config = dict(
    n_layer=16,
    d_model=128,
    n_head=4,
    n_kv_head=4,
    head_dim=32,
    d_mlp=512,
    vocab_size=2883,
    activation='relu',
    norm='layernorm',
    norm_place='pre',
    norm_eps=1e-06,
    positions='rope',
    rope_base=10000.0,
    rope_fraction=1.0,
    qk_norm=False,
    attn_scale=0.177,
    bias='all',
    tie_embeddings=True,
    parallel_block=False,
    init='normal',
    init_std_qkv=0.0442,
    init_std_o=0.00783,
    init_std_up=0.0442,
    init_std_down=0.00783,
    optimizer='muon_variant',
    lr=0.00351,
    beta1=0.9,
    weight_decay=0.013,
    lr_head=0.0106,
    warmup_steps=200,
    schedule='wsd',
    decay_fraction=0.664,
    decay_shape='linear',
    final_lr_fraction=0.05,
    batch_tokens=16384,
    seq_len=256,
    doc_mask=True,
    train_tokens=206600000,
    steps=12610,
    dataset='wikipedia_en',
)
Each number is 128 + 24 x the weight over its row's rms, rounded and kept within 0 to 255. Layers, rows and columns count from 0. Numbers have three digits each. The size before them is the row's rms in percent of the matrix's.

# up: layer 5 MLP up, 512x128, rms 0.202, rows 427-479, columns 0-127
# down: layer 5 MLP down (transposed), 512x128, rms 0.198, rows 427-478, columns 0-127
up427 098:170118117115140158158135060093155177113110132112134135141103141123126092106151132117136131126153125117118152161090127159150111135135153111128163156106135154118140168144112104127168156148161081141139137110084131161147143115139127113127151163084107139137085126119109117129124113142116108128131162083086137124133114131147167103107145175094140122164145154096100110100175129098126065136104
down427 110:114144167106146114121126136144125166119119159165171092152113106163163128161104087156114146084099104108137137102146146092180151110154144135126092105135190124111123095132104141103097112143091157130122128129112137108138129163145131141112135128137160106107136129048158128148115087146101152130123149101134149104125107097102144117168158152114124100126135100123093107151125174163139134126120
up428 096:135150168145192135148152126118127126132090117135097146085130144114092138139108154151114122101103115124084136135117139117097131114097143154118154142166144113090165156146179087136100122114164101164117145153132097094149101108134176131138117124097112159132143042137137116108146108143097131133132181110124117135124134139123153139122147141093150106157128102152099124135147143110183103150108
down428 095:121136126120087140110109139178152111145142143148146131130114097146158150140142108123116104075110135122162142142146129114169108115150155165108135119120095122126116154123087120173164170104101128120110094132089125164077109151140070142143114107151107127151094150133112150114169165130139132110104073125139138119117144146179088143144108124144127125116149150114202108123078125155128150118134
up429 099:148162112094149164103132134125116126094127127148113145077093121127115159105084142179076128104119093111105151133141102118107149104144092169124148102143145128149114130132130158107128148107130124134117151139157098117146120149193126139121129157127140132100168101145140129092141098104152185107178126143127092102126142108120098107153107118123176144129122165099142069095135138132136155096147
down429 090:142159140179119132123149120114080132163163108119116115115156121141110148149152126121159141093145146151134123114139150133115147135140139156100103117071109120095095147146084133109098141153141146085130127124108153163130116132092150110137093111106100102166081162113133188095122154159121136141112098123148144143132143168125116124116123171102153097153137085151113178078104100109132087127142
up430 119:098128064146152125124199135131161087118103123128160143147127122168137107136107129093123147133121115124092167139103116161114107117075099105143137084130127131071143128127125126154091174121159159136098150164118117097104114099141131114086124150118158160145142144108081092197128156121126132124115129160103115118127139123101131152155101150137150098145120148126111123130115134142150143168109
down430 112:131119125144125068097170104116111126146118135126130138117162111096106109165155162135148167139114121149132136132110153185048139125117111104107122121103123144116090132106149096117084128130113150131113111117083169117128108107148126128129155138122165116137146121153109153154154119176136147109143137129132127113149111140079145134167100164157130131090103143119117140130205180114134107151101
up431 096:119145096118122126122080095141137137110123160104116148134109120127086121146142122151145123124091127116170140113122126101136125126108069134159100142150123132123123152146111140098111140122168106137144110100166116101138156150103117150144144111115109164072161119166119084161150224129143119168141131150164101118125145123111087137132103113127136157150097167098107160125145166107112093143156
down431 115:144151125116104123097130130073131081167166132145130137137130142104199110113188077132162128130143136148089118097116120143118121074143089176148152125121091139148139181119146104147109139151117144105142145126136133106120111171144129156095092127155144109112118087122179129099134122123114136127100119129182102116113101166131125123132127120120145113085128143125112131114106108164115112132173
up432 095:163114083138157140120107149110145146094156149104151170123141136169173156102109133128101123121141101135136103130096122119121079135092103160171113105127119154125135116155161113123173105118132126124102127085161081111119165105104146104115132128102129114145116119158120118146153158134131151117118126125093100106096155134082155125081129130145154128117146158126163164124112057159143149097170
down432 107:099157120146116161115128094116123156127067089154166155157112130126113139098130075131138108179131127096079132132197101090124109103105144108137106146134092094123122159154130129119147131105151145141121121149121158139158109099124134158138133110125113107134173117140124140134141111130102114084153150157116142130104144129114120167083123123130169195123160120122098111129084112158147138164149
up433 102:124148156107103166134185135095095109103107132116126177145137139164123101097160118130088121135134158090170118147137106148108087117141125159107086135096136124129161154151158151108134140121162133097138128108165155135153163086121125143130174126131133141098143085107108123123158131123140097154129102111136107144144141146082101099124175155119118073134130100113168145134146089121103090117105
down433 097:125057091122105180125127099149097153152139155132129135132104161121145150167101130107100109093123143161126088154121155175102158104138127174146106113147114156104132108129117133114105165117140121146172117108120129140151102144164177129123107180101102140159149099112148131132114109152134138086161116097146141118137119153126176117102142141141108126168137119135123152109097085095128122098095
up434 108:103130160097093099129159136128126094154107108157102118152131092140163147103123130110154142088155132110147125142138152135127071149104130141149118146124119157101117126129082131093160168116149131115130091119132122106076109109115141139145161074145130099111159105118136097115122139166185110172096127122141126103140176142137116113120068121118144128169117159131136114144110183137158116153171
down434 108:140127127113117110136108133125146128133133128147086142146144117145117098149185120114142092133165135108156125151113138098140148166130130093223112127112102098102115099115094106106126163135113120141126099127103140157100106113139176127151137150140144157111106105183139131133116147125122134145115115165138158072116161111132117126104144109146127083097062110163135113154124087154155115110166
up435 096:076130088125158075112124117135135146152185110061129131114128148138113137081131120100110143113149134141143112154122102108144117094162112143127077134164147129160130107100115145138141105108099104155109156103170116106107091139142129140083127143137131115169144174070152178140118119157124116133137138154099159133156147090090110107133128134137148156140131140128129158166112133090137139153141
down435 109:148124124097156135167121133158106112130127132148127129090143165159128143098140130138108137131132147117106131127160107098120119194136133185109086143111144116115116158114104088160152123148089145087172144121117141167152121135090147115116131085089164149133137138151095121110128140087146094104129145138149110159126119134089114115161114148136117136122123099108076157048093123119120148163138
up436 099:120098131146097181176170120154151118123107167128111141142123126158108155091151122174104156155133130128103141121111116118089134118104106088148132138107133099133116093136108109119136079117153080105154140127111127165136142120125142112142131174149152141079112087153152182106180136088128154116111110176119076145110154149128124110138130094136123148131124133082146157146092133117110126136104
down436 103:158122122070118132087122089099112152088174124134143128146154120099092130121122177129130125107099137153165155152165128136105121089127186155115120121115127171115102156150127149141102114108084144138081118127106170119153095122169108133093168124143125143110136138125113178157096139152103137100156145124146130108103166151144143123077109155129077148122118135115108122138154105127137109125144
up437 119:091156144137104097143132150141094161138137118122139106153148149095164111130101099176065117132118123096108132129103169147107126074064135133116131110147119157156108099129133123163131107113126173086089136136128151125095143148164120119141144121109124162102134133127123142110128162169124136161142106118114096146112145135132165147175133164120112127089142160124122140117080150094166109092099
down437 115:140112117146159132160174145115122131123148153135143116124133156136063127154187106121145124043161109121132138142096119124134160132102141114122120152149093139117070124118171129145111122141118133118122130114139183082151164140151133118141114150124133137113140082127141092078125086114106125157115135096133105160095134161167119128150105108086170118147129117133159132115105135129109117165099
up438 098:113164109113108167127106133150086126141145107128125141169158088136126131096137080137112114158088163097130153145135124080082151114136166095163120097113124125122142103101118132117191141147126165142113148125121103144101118152169137135164133129141137134124101139174119161125145102134127147207097094141144141144115105096126150129118165136132142119152110084108131085110131130106090151132101
down438 100:078121110091142122106146133164119130103112122126125138129128114111169080153141142136137122127160123157164146107154158112150143157085136179130170147133124151143173102104081114078130135145112155076090157116168076113116088093125122129144111137118131133110101125171107151078099118125138100103151149147152130155084154129159131129112133130127161119123096142105135127138190116131122131113124
up439 088:144123103141158132116108139095124106106126126094167116111125142138146179127168114112122102168127102122088106094109118129126105113100132108111145065165161113104118115124115095153116087113129114110151070140122110169196133159130177179107108121118129144156137132125129136141117130138142083127108111134128156137176084132093116170095099136137153103121125137166119130168116140091145141127108
down439 096:148147117143120111085133107129169091112120123153148115139148104090139106100126157128124124168137188111158107117134093113090101167069149127138131130131133151164159122146160148105132156154112146111141156114105166160102180141111097136141115095112126120135138170119113123096194056118147088120141118087153115116160095099175119110114137125121125118124112131120131111140111120103139133147136
up440 127:111140162142161165124131127140130133189103156154127137118118136140122113151107148174118112109118105146163101151121129110114171136104191097104129149158118150140150162137159078110103126085117104141112096118121058098124102168106095140097141135103111144069121128114132125121102147156110087169144141164131126109105143110080134141140121122109131127135101152119165110149094142104141110131141
down440 123:104103106110099148151150105134123108088132158152156162113106117143114139165102160128122175170116138138174164116145117144123093134091133131179110124114119118150126137133126112069127132145147101167119134138145093092110086119149094124087123148144129076108120148133174124123113120113106148161138088142145109062100133114146098140083142117141175141106153149156147140124161109140144109114109
up441 101:163133126154151076135116146103174132164135106120106127100135116104082127140162121150147083096099125113091154141129158141073150130139103131104146101133126137141144106100118128144119097143113156109120110159129162120150088094084110136100155118113157154096154127156114091152099139121126172149156136112139127143182147145166142127126129124164192116161093127113115122123100120123091119082139
down441 104:151092074140119136100169056121103141130094112153140163124135127128148104164116138152131154133139127188094159131167110124101108090156104105137110128140120162156120127104134151102115134170096160117155139131136137138134118097113126122138125115110136095116142164088127122142152139122172146127164152148119108123115160116123096133129072144142142130137135133074128106078160071159108123103124
up442 103:155135168126152137157146111184129146133087134137135149134129123106160123153083142151140100111138113147136136149107117154136145129169137101078173139119155091124103133109153097119151114110138140103073118106107160097122141124113094129112146084153103176133121105113109127120141125090112168154105139156121127148147165106138144109091119117135082146093074110141153152101151136155103126085174
down442 105:106134137131099118125085107114137153127120150121120132134108096153145121122171114107143097112136140079168105136116128137126100135126151121142165146085154112078142087143093162105116138121160147109172132108138145134136091115137124149157164181159120167108083109150160102126153156146151131099127096144095162141114117159124158164128077121148127135111104125129170168126082119111079163123133
up443 090:136095118145173152104111137128152124169098160148165149084104072104117148130153109134088098112122153178102166156100135127080104129112122135123141116138093124116144102073158127135159131131156157112161131120128163155116131084107144165134140148142092138145109100110118119136104164132091121132138104139164089151129142136140114172109124099110130102138101157129073135095145126144110135146163
down443 094:134158107145096099100149109087137129141125104133102180100175155127154081115112123117126124096141099094163061140127073150145144137150131139079117123185137125126116119125103139115142070108091150151110105118139106151171090113148099122143145143152163138110126146125111113106144149131095144105151140125122136117129122137148140116134096175102131134116157127124149101162131155175177125116120
up444 101:113134111196157123138133087134121103122147168151162158111105157149132084128148131133121145096157139111133091125136108139106174083126070123099144111119106155129115164105094115140138126089106153187096118165134113122103131157148157088141131169091140148164130167134162147116125156099126146135147133139097093132119131148121134128108102152094142144117135127107069087099150120135131135135123
down444 091:158100119126113122150169176108132136125113077138102128101085129130142101114072151130139094162106111105119154140158111129173112148153127138148124119092131161173149075103126181151118146154127108094123112126099119154113090152147146150106124137109128105110129169147095095165105136174113150120122157102172114154141135123108104103094132129137150136159146090154137153119098119097114165127117
up445 101:122140136124092113161156145100118125168120139162140134118119136162118132120147156115110106124129139177138129082096120121147114132083137121154093098158156142123145141099073083120069121120129144090126138160136098186156095118101112187124089150087132106126171155131098114127091154086136102129108109114147109132129139131112183117124139106142134113141147148159158148124099140133128147153095
down445 102:158102134121139129121154142156109098143088145155117103078205127119100123108129106097131110117183138098106132120123144091126121184112119123118095176159176141118190129103150119110078084112131150136146132121120126143097191109130144147134126118115108150137103132112106128115157063106116139137124154097136136124119140143106122143116125123125123133123153161121102137162161126130121104161166
up446 095:120109150174164141137095159114149122137073135106157130134105136069111094133133171144123134133175109110119106105121136128130158137085149136151130092134132137132159150156121155112141083133105134124103110115163135094087092144151136141153130094103127086142114144094123101157126147153167150114126165173167124112085164133083103121079163139143137149124119116119132109100127117110097148164113
down446 092:158090151205120121109146102146074126137123119116108125172117174087129117187136126171150094128138094121151168135138138117103121157114135085148121122098149102127122147139163122150108159137149131084129117144146111158147134133143138148134124123115115115114100100166121149142087101130147118142145089108155140090107088110087117097093068110138131121149133120147147123142165143104143121143100
up447 112:089121126129106142111093114143132153112126187144133152110120113134121114102115138119139133131153149094106127105114109078130124176122113133110137130159125170111135173121120091118127161150120123120111100106115153124119132132069116166150162178114119144144189098132146093123091165143123101162101143149172170105156130139166161114163121120106104142125085136101126116142076153095099115155117
down447 111:112132158110115087136134143150096109123113145173071127178098085166136120089130103112127137194094145189103145123134129107109113150073161106139146128130158104102149120159152146112148158074143141086146123147134077154134131155123110101144140125118144119129130144115167154125154144124095115137153151103131147125127123118138127096145129129153082132143144123090118147096142121120101102168117
up448 099:141154102100106123131163099084138135180112092138139090124149126147126173133138093113140108136156134145124148130119117105098087157123148161095104086161147143112142163146129123147139115143135129115102127134113086148130171164137162148095114118121114128059134149095126130152137138193151117131072127142148084114125084135115180144117127150125172099136105114131131133104138149125131077133129
down448 098:126128125166137092119094162140158122091164151101083138088120090119143109075143104149143153129147161113114087127116110117167121149135107139137138168118156125118117106141095108123091127145129138149142129139197109128093142084104088134133145091143131161153149167144093144160103116096095142136116166152133157126150149145129103099111129110159108144111116121134157176138131091158083119129122
up449 085:119125126111151136101112104140166114117132137113157079172100128110124119151103149135091153092068144122119113116095137121118109134146094149106149105113138119138159129157158119112087090152117174120087147099113134147164111108120142112137125126122147117134116082099131085109117149103135094130130104193147170166164101154122144127151124145152168167156104165130120089156133118104144127139178
down449 089:116084121164148090120125121112117147114149110154091110145115129072142106099147110069101130139141131142091135089158130099096133108152136064155156104113153141135132078112105180155141145141125171142098119126159144137134112155177149125104124145136116119090120120141164127096160131147120128120084144132140158151162135134147149103142131112129132139126144177136135109116089109144172114161087
up450 106:134160104121126141156112153110122068162131093125156105117152123151149138070117118147148160117123167112131110132128200117094120112174162149118139145099118150142150144142167130113152133146104138139107129100093131127071106100147091110113135167138130122132146120138105135119129137100161104132134122124127166144121146149088099183172121111137146142120150114082128113109085085131077128143107
down450 106:088126155148120109084124181138129097107124134105084131146116130142170127091147109148199135117154156158162100147124121154160147109091079128145111120121123108103121127123131139121122151080114125090133116098160142152068096072112146111152158158122154158141134123155089143125138154150131111157131161085121090130112145135161117115109145111103137135128165114110164138129117142144119115153158
up451 103:166105144137141130146117139124117115122161140073094138094138177122132118125094133164098078128088068158138148143091132099123159131130127168105134146113134115158150149119103108141134111117148132129116113134121108146107158178106106075184108081175131102109128074131150159117133120113108127145131130156133158128166141138156130074176149091140125147111136123148120124107120167124125123123140
down451 100:150173150157115122129104086134125094123092120127139126179120098144116118150123105079115148075141178129120133144114126174115134148116129116147143089125111122096149136097170133146142152160111158154109139115109145115114121114123167121104112170102098126115146178129114071095095108126101097134105132145140127157121125140159136187155105121160092131101154160155139088160114113113116141166119
up452 109:131121134103104116114142141140141119103119106136154115149090117138147139151107145134159075138151125138120165124111090102115161128185134110157108143100112131130135121147124125113111132133139129176109161077143126148133125109164168137136152100114137165139114140078098049106122070165127155164128130121158108154155107123165161126152104127088116123131102124094159126097107121085159140169137
down452 109:143166159109123111130130099122125142114153116128149133159135147132085129116105100132125121155166108114138123127120087085127116109189147058170155142089126132115102138147098157108147105109125180127134169108127130142121099121123146149168137129110139102165124120100105117153142102143137122108139122142185097145153145126130172113137070107108061159105122134150143096121143112125151164150106
up453 105:146165122122144103119109128112128130112142125161109129112150135177121120135130180144106099135076121080035087143088145154116108149149159131094129134132113140101133155115125135123119122148066143139135134161127140157128161123135120132109136136116113164135146144109130149148085136098123169126126147124109164148133100135135167093124134101107119101148104108138132136126113189129183099084161
down453 102:140123143168183125129081157116157110104132137120109115166139142090084143092119130122122132196158121152167142126151108109136149115106154144100136173115131123123059144159126123102145128108102176143125122118113120096133111120133145136131103134147110110110144121103111070143128139112121101082152154106087138115131165136080116153163117143130133107137090185137152120108122126150125101168137
up454 091:124140100130144117151126168147157157108095140129123132135102144064146133126111152129105138129086087107153162156143080084126122157143106108089117143140114090131184195151140126113131114108119142133127155127153130112143140117127125085148071093128133124116139125133137121143142068127121112088097130193146126192135111131116157103136096125133153148152120121087128152133154118120121151115125
down454 092:143160113168106132142115116162072115149121120111138094136142142130133174100163129102105184106133093104116108144112135144127122077114115147138138108158123178109109115088080152140150184169103111166146128133112127143116095120154136107106140122159143149132115141142105139085121139088135140137154134154149141133172145119176112079130131116141111123108123139127132112124075129076159094098128
up455 098:087098116106123145076148147147126157086134092131171119097127119162135161162100122146122137091122150094147145156144172109113099141137157138140136151136155107165128145115143162134162111107099146149128166116136144108131138122136152133160151101127201184105139130146086153141106134103148108121098118137132100131158121078133134097134120119105106105113094099111066126097111143148121147153135
down455 098:140118093133145109132141120140144109128160152136131149116179117085130124153107130118175145138149091154133169126114071140138127138123161110118109128098162142079070125117147109134105111142161102096149119138106126128155164098162157144071101114117126109122102149137122126163130143168127098138082074115147157165129122101080179138145134115121122167151106167106139122124161137141110131101124
up456 103:104092126154136097152119163109142158126084111111147131124139105108108177154078140122118119142170156136087135117137160083146163116117159133082122146092110147137121095115072148090152126123138148163114135112121112141103138147113140141128138124152122122142179138099125128125105131160148126172093121127145150119125133196116125147141143110132120106132121142115074170142060157124126099127166
down456 095:131171166146109104122104077144127133158110105166125139131096078142123137125119160173140124128116159189186154186109078128097113107136123091158130145115115125118118116150149096129154132121119111100139088128128134141139138122163144090120123132143115091131137149126142131104104082108086120081137111156119121103141114142127110134073153161133094115134166117133122135129154114121106146183144
up457 096:109122149160180114119148143141138160129115103119088157105109107122123123149112124117094134137133176138066104136129133139090097086157107110140117152127185130135139149119122133080161116137133114109131158089139136108121143081130103165179133096106156137169124155128118111106111122117144106148110144145121114146177097091127114142141141113108110177113123152090132115081104127184140169147140
down457 092:143087124194116094124131107148160108121113127128122098099128108124144117142132142135083112102165117109175120124108130122072104122169072144141111157101150140147139148147162158140104160132156168112179133095131135108121124138114101151130110174096148117119137149148132165169109129141158096128125124131106122114148151086150107162160148095137124137118125098153113136101117082126107082166114
up458 089:146121093123154167145130153110118097111150110099127134126118096125126118152130127168194141136145157125094121061138144097132126134187142119116127115118128106119149151100094145128120123111166162123122135108087119169127121142135145125175160094151127151150132092127107089142159110118167146090096109120144106105177169087106161129156141141145122129131102142129060140124101119103121129149098
down458 087:163139157133144123125116138183129099130134125149148121145175097142131117112122121108106106120125149117113178213099103154116147143097110136163142115135095137152126105118146128083112102136072115107113114133143143140105091124138107117088120158088123115128097144128085097140102128113112117149123116128102128141086107146163116148173137090140134107117147162122160127159100109185117139163172
up459 087:114133115169137098125127114088157111118112096118159105104139118129126096113111106083120074132119144167173088139125134139160135177142147106120122142139116101130105119117158123107137130093130145169104113144085134131145139153139137194125160135095100160100123163111114124119128115135162136177114174129101104113129116098076143136127113124096130184167190135130144109145158148099121117120128
down459 092:103068099103142121156148140129104177153177150146140125143109157089151122090111131128129127114099106156111144102136130121155132120145128113092125122129130114177100132148132137102121141115071125128126087100161124132126109123107093150092145146147184149165112108125133117109205156120157113109136088098124129131117116135132094094111142123159108148092145135123131158135101154165152141176159
up460 103:135153107113167127112136144113150197155138095110104149117116123158186165110156135144081112128115087113105130145134151168110104117135144110120126074156097122122112124137106135110130131130162126169163175133155105119163086145154163124104150122124122092124124113153105095127117155096112081142175142101143098124113091104157120103147123110134102108165140132152134093154122122127109148142087
down460 111:143118108151084127164132145144111145149147139148152135120090122076100142111129140094101101159132105139137133142114129118183108085101137135091117127186102139131118096101090142144170121116125145100169115100126101134114126128146185150140113139135116146111147158128122080153104130134132135106088154147118141140116132160089081130099125131146186115177139098141139091133147145163135128179152
up461 102:085103157147069114154135167150134102168186140182117126142116068140117095113156129142138107135148154149076139130130136150133136086153150108110185137126128129138140161133130113099148106134121141094151127160145143184128127129074132094119093106136118130083133114113156141104121128114120122131122129151092119123108139139057126148131141120109071127130140114117135117145151159107125150142119
down461 103:112161146108153115130111111088102129116137138078115118170133133152147102130179141135110114112207135073150106167098154088110148126055123150131111146127140158124170122144099141120093131152115115081119109134136113121143105155124111183119128143152101163122115116140137094122106098138127169140090129116140176118127124141118146152150150144109143119129137132144142150099164112083109117114141
up462 093:125177114122163111132118148149148112106095141148166154111102134157119158108140181115112142161161123150166146094119146089098111155133121167108109087139066114101117126157135095089133102113125146080102154152129150109123133098095158114143136099111123145142167138136123145107142177095132140132123129153168117172119163094145116122068147109101118119092152108148138149102105129121126139130144
down462 087:081115110132108159068142123144100141147123110122099142094140098179120120119152119140131108110085131139100151126164120129147107138113122169125103097102148151108099156105157168153116144129137153128142111119142122127112142162170097115119105167124174107120118140200129107105136080108137073075153143112102129139160118101160106142160122174134139141152148152141108138148098150124124153137127
up463 096:112115114092157133094098120111117100096117101152115113103159161118138130128111128179088104128137118114129125147149136077116150130132164159099114086127148147131134138128164081135112137133149132164150144124124116120153100126123110142150195162133126120162059132163086126182104108112088119133141130165131083130133088137096147101124150136114152114121140148095161147127097146159154154106149
down463 097:095087096101147114113149082089120114143167131165104167146138134131148107143174123110158170122136122073135121143128133117147118128080186147135106174132093146127104106123134179174119134132093126124120122164117134095121086110132111118069141102095135126126121155146138129115164138095123109138113169121140123102098122121134150115122162130133121140181139135132106126124117124189143116162158
up464 113:127109111109107112137108181153115126137171100120121088120078128136132087141133120117085133135065128112142130152131139115120090143143132142126160145108128162168138104094109131151145134117157143100120094161110092133093153129119118110155180104145139139114139155118121120142122074111144132167151140164117162125124148141151187077147119150160129113091133153104128123110092083158165131130166
down464 120:137135097183122136102118130105152093106159104185120113134132148164136128106155124113118148168121110131120115086143086127099109099162151158129183117137112160141102110138131153145108126110137098129109069136135125146166113131102115133160089168117139149124109098131097127128165109148100115175141111182115142096076155154119123130144070122146120108128139112135170115165153108130110120133118
up465 106:148159112079108140131115157083131120080121131109130157174066140106142126115090137152130130135113113147157068140124120114124103143107141139132157119133162128131127158124164149143123125138182144105131168164147122114116143185127176129123092095099100164166128106129092094133104141111139185122146099122148114161156126110096124177133137095140129109119128113123121108116106094135128116167147
down465 108:134134159096168130119117109124103156131109134079115101111113105140104119147105124150122113176134159080151119158104161124123096053165143139139185157145128114129121141113092131116131136125131148114175112121095157178106127135066141118120162107119146107127121129142145138143121097170145127150114118154095135112127161142175108126155139131172147095128088137132115117130100109123162149081111
up466 095:110133145100119090102089102161159109107078123142156080148183090127148103095170118139132136151110102096117112140137110111144126096137155118117125124135129112135123139139163144128129103083109163137097103109125088085127127110143129138091096182184153130099140100111129163134080152150125118161130138131172147135100149142114126157120148139166137134142157090124148160144107149106126168127144
down466 092:181146131187108115107188137109110147167111100133101111170080148150127128123156132134142124203137137134156139131118148120115145148156113154136093112107134141112120112084113094125132150143144128137127145142130140146120122174124113083092155113138106083114112144081100126103167138146131119106144133118122149143084172163147128092150105114120156110173096137129119117114100138102131107089145
up467 107:112115183159135141124136125103087130126106092108142132113141152090103121115141127093099120110110143130114114148162152136160136130103138117154160123119201153099132119107111086165128124125160114151144117133137093150126142144160184163120118129084111144146109157110125144103142152123113096127129059156120157152137092178164140113119130130124131122119101106108111194167129093103109116107141
down467 107:127100140148100073158124100162105116148133153137157105124115134087169096147099105114176102177125147122137101118118125122118123103159093119180121139123140081158098103135097122103108167123146100152151141120144136145141155121149094111109119118108155155154127105133111149143128110093120098118113100093116140152168109123159134136152169140120169174123147119073109131136171148112099108165117
up468 099:127083137146129118117137162095166108117076063135108159093092122164109172156126165112131130133138133139131138096111132119076112140117171120122137131140114116099100168146142136140148122071122087122159164169131152104100147109124136118132150106150150171122137139088097155076115129130152119154121126147115138159136120150171110138173090135102098144120094146145132132105109133110152140118159
down468 095:107135140135132097101116158132129129143164160131114119147153138148134064129165092134094142110133102129126120100093139095178152125136127147150080146110161135124126158113173107126077141150140113162129077168107100133176128109157089101134143112146107124138139121144094155141128130160110105151133142111143125132091130103090098156117162174154089100164160122129138162148093102112101126138124
up469 095:146104119153127138096135133124174178134109134108147124138111083140121103099105139081141123122106119075151150115131107111141103130130176119063163101110157161118136141141167134119156113124099151112088155167105139124123090142138139134128137124135148112086095118133129097116122102130151118149079127147113093175144128129101108145142119101150122126119121104139124211131147168160165158126148
down469 089:131119117143165132147138097107141113162157116137103123123126194117145125138154141132063153074147158119161089169105150110080144128149117111111143156099104155138140112131115103157150109084157099111145104153136152112135114141155132120140121135142105148145126134127095133133143158134126120091139122104150158128107128113148097147118141148121132141139117144123141132138104025172082122132082
up470 101:122108095159145110161075159066102180161124129145180072134118136132167145144188134119094129132093128109122123104138114117117136096132153136156120162104102139102127123111161124132124097133149161132152114140144152108147125110185136127112112114116148109148120144124146125157103146142140096107106106158122126148167107138144109094158145152090134115091107103171126155116149104149164096104116
down470 108:142108126141123162117145117156138107117149120153126062131156154116129099108116107108173113108134146120154121108090088106120096099168139121097125148109136145145106117126131133144102119134194112172158062158152128139122117100181088125115088131183156109134105158108113158179155100114099119123149118123139116113107126108111113112132110115120140108119135139138144178182146150127132138164120
up471 103:145159126139126136149118141132156116142094104138154112172139111140149093094090092138115125159094127149107117163162113154145107088124146063110112124131153086108091129145138159106126122106160111104096162098104109113173107146174169159136158143090147167133109134099137149163124116146132106136099138143096105108130114132106157094122147136108120119124113138168148190127114119126152158169116
down471 113:153137115107110151154113158138114142155146130137127127168129146109109099107112099069144080119116147172145125163135125153181120144159098137132110131123093155180098136101092134122167128079091126120119112067133097151150120118127122127137138121099153126145095154149126083151161183091123141145165099108131102125138112156152128124173127103098140156119165151142116129141130106101128162111120
up472 104:140102094117142123161143159146129148147134104093146150176136138168185140120146185138123116126120150117105090098090136131107120114095136146123117157066146151132120096092122108099127153142111150128130099140144133125135117132113182146077145132109120144104117059111153116127116180171112121095118133175127119141158119097162163155119144111143147120128125107093163123126096109114102136150125
down472 108:130101117070121141110154141126090137174150158143106170111147135172130141141123088170102106147154103118132136139152089104176114122164117180143156180089124095134141112131120105161136094124173103141102127108130121123118108172124113134101120122157113109102119150121140102144120101163119103126125150154151148140083125119076135129099111090144113134093098160104161096123128128134145133154157
up473 099:108141136120147113145116130141123086161108141136127161157145096119142138135135174139106136109132090099120133098089076142150179128128119118116172170104124173137100147145133117120105157103123146115137181086118139145131138135059124157155132115130112150094138154130107117131118162098113087142121159137131130074140099089135188094114142131112117127135123135127121154124124154065126128134183
down473 096:121114100133135120132055145158106119123161153124145147077090122141115150123130106143118141129102142093086161131159131124131099124142160120165120091169110133153117122123118159106135154116085147094143087127160109127127114129162137143147090125137127131133129168088118153109146122138079133068140171145099119138118121142134142105098149120157157153123099145104119166132144150071159144166173
up474 102:128144118117134146158166148097138146164098130150089115134153090064150136120142062126131089145114143111134128127167123138166104117120164091124102159136117134119131181142125118134117113152090117113120118099100099132194149156130151085130125128146128114174160154132132115182085143121121090136114124139138111156116142138136149097155160153091129144145111142114097123076116137108114158120105
down474 106:109118139102127089154120117181088181135095103171128090126115152120149127147090146116111110144168094123149126113122181114143140110106136127143164110108154122142136128155107152100126123147139156153120135105152101148143129146148122083144089200115163115115096129128119090081133181100097166131155133131121119111108106143129145153068116097117144122101112118139103145147113152165125132137130
up475 100:124129087129115127156136146150117137101086099089137132118103120128146131131122116083140121128113137143090115104146136105152149134137180134154111086147149192080130153125122154147127136120151141116055119127120158123128141108164124147145075105154156101129157139117142130149092131108109148116115134142131190140134122119146101178150154067156140149107164165117081147115107138113140097120109
down475 099:157097117160126116144100161143105123167116135144098167159124141150102129168090109160143138142145152103100145137129159141110166115109107187108126089111093125089132141093120142135172158121147139117145105080120093117172117129127156126135095133111138122128157115167112171062144146093130142110132093135146114138115138110144167106117108148105075118116120165127128144137138072119150151129115
up476 094:160154189095087086116152114133114158117106138107102174131146131119145101155127116147156088128105134118134131108105093143123156147184151155080153131185126112121121123120124094168170123146129130141121094119141118147103121133143135117152093135127116095121149158099143075131101123179143118147101128151158095126111141133144136110111092120120126091082121148108151160132101173103160132147114
down476 098:101151105106154093128129128101146123137132130155170114166135131111142086115115133161138151159087120114107130154131146098141063090122097138154155173096116129129130105118109155106116115123131135173175152095113108120139145101102116184146168110154155085155149132136076125132147106106128131103122115112142175139130100123131150102128122160115128166135162156171104146135120102174098140133096
up477 104:122103150133092110127130174138118100135116083158091140088088130145122122133126134130083113152095127141107112110098166157158154149121115162142132135133141142114164099080141097099142142149124115108117111142174163162092102101120097127124160112131119148134119111141176151183145120109112081117109137162137130106146145125205146119147115117129131136103103119115175131080121094134157148129108
down477 102:120121123120122117064129126125143149162086114120150118148108145124120126132114132101153103160164124169134139088166100124085111127128136125124152147113124150127114114120186150074107090121161100149108126110122120146122122128111127119119169098091115106105127158116128152166148097161139172182079116138141165086119102100153170150138105162154133137133116113166147114129165099131103171111109
up478 103:125128156102135128123123084137101144104106170105128101145102137063162162109131171146104124117135140114107126128130119177146148145134122114126118114119125137148137152108129141093134143170162082127148135126099141079200125127145152136097121112142113123162142100083128146115127138161129094151185107113155081135155095116113131089141155147153130139142124071110160156126098115123141118084141
down478 097:131142116151131119138137138097149147137136113140143138143105214194083104129153104142125147071104117110143151161169124132133152115127111137127126146117096133087121115122158101088097178124089132111148138158147136140086173113109096144107121173085142124115167116149114111150107113123147172137137136096157119098125122121087167144105112135122118137139156132139125111083157130125107141099115
up479 104:123172123135148144119142122122116198119113143138146143095083132155120115096099156137160144164143129083113157136162150107141147134149118126095089101086098156147124078147111111102146166108178148094143131098124120134135176142101155146157113150119119133081150150096157110144147141124097136128133133100130077148108128123107107132185126163157147139107122107113128089100124133103107095125132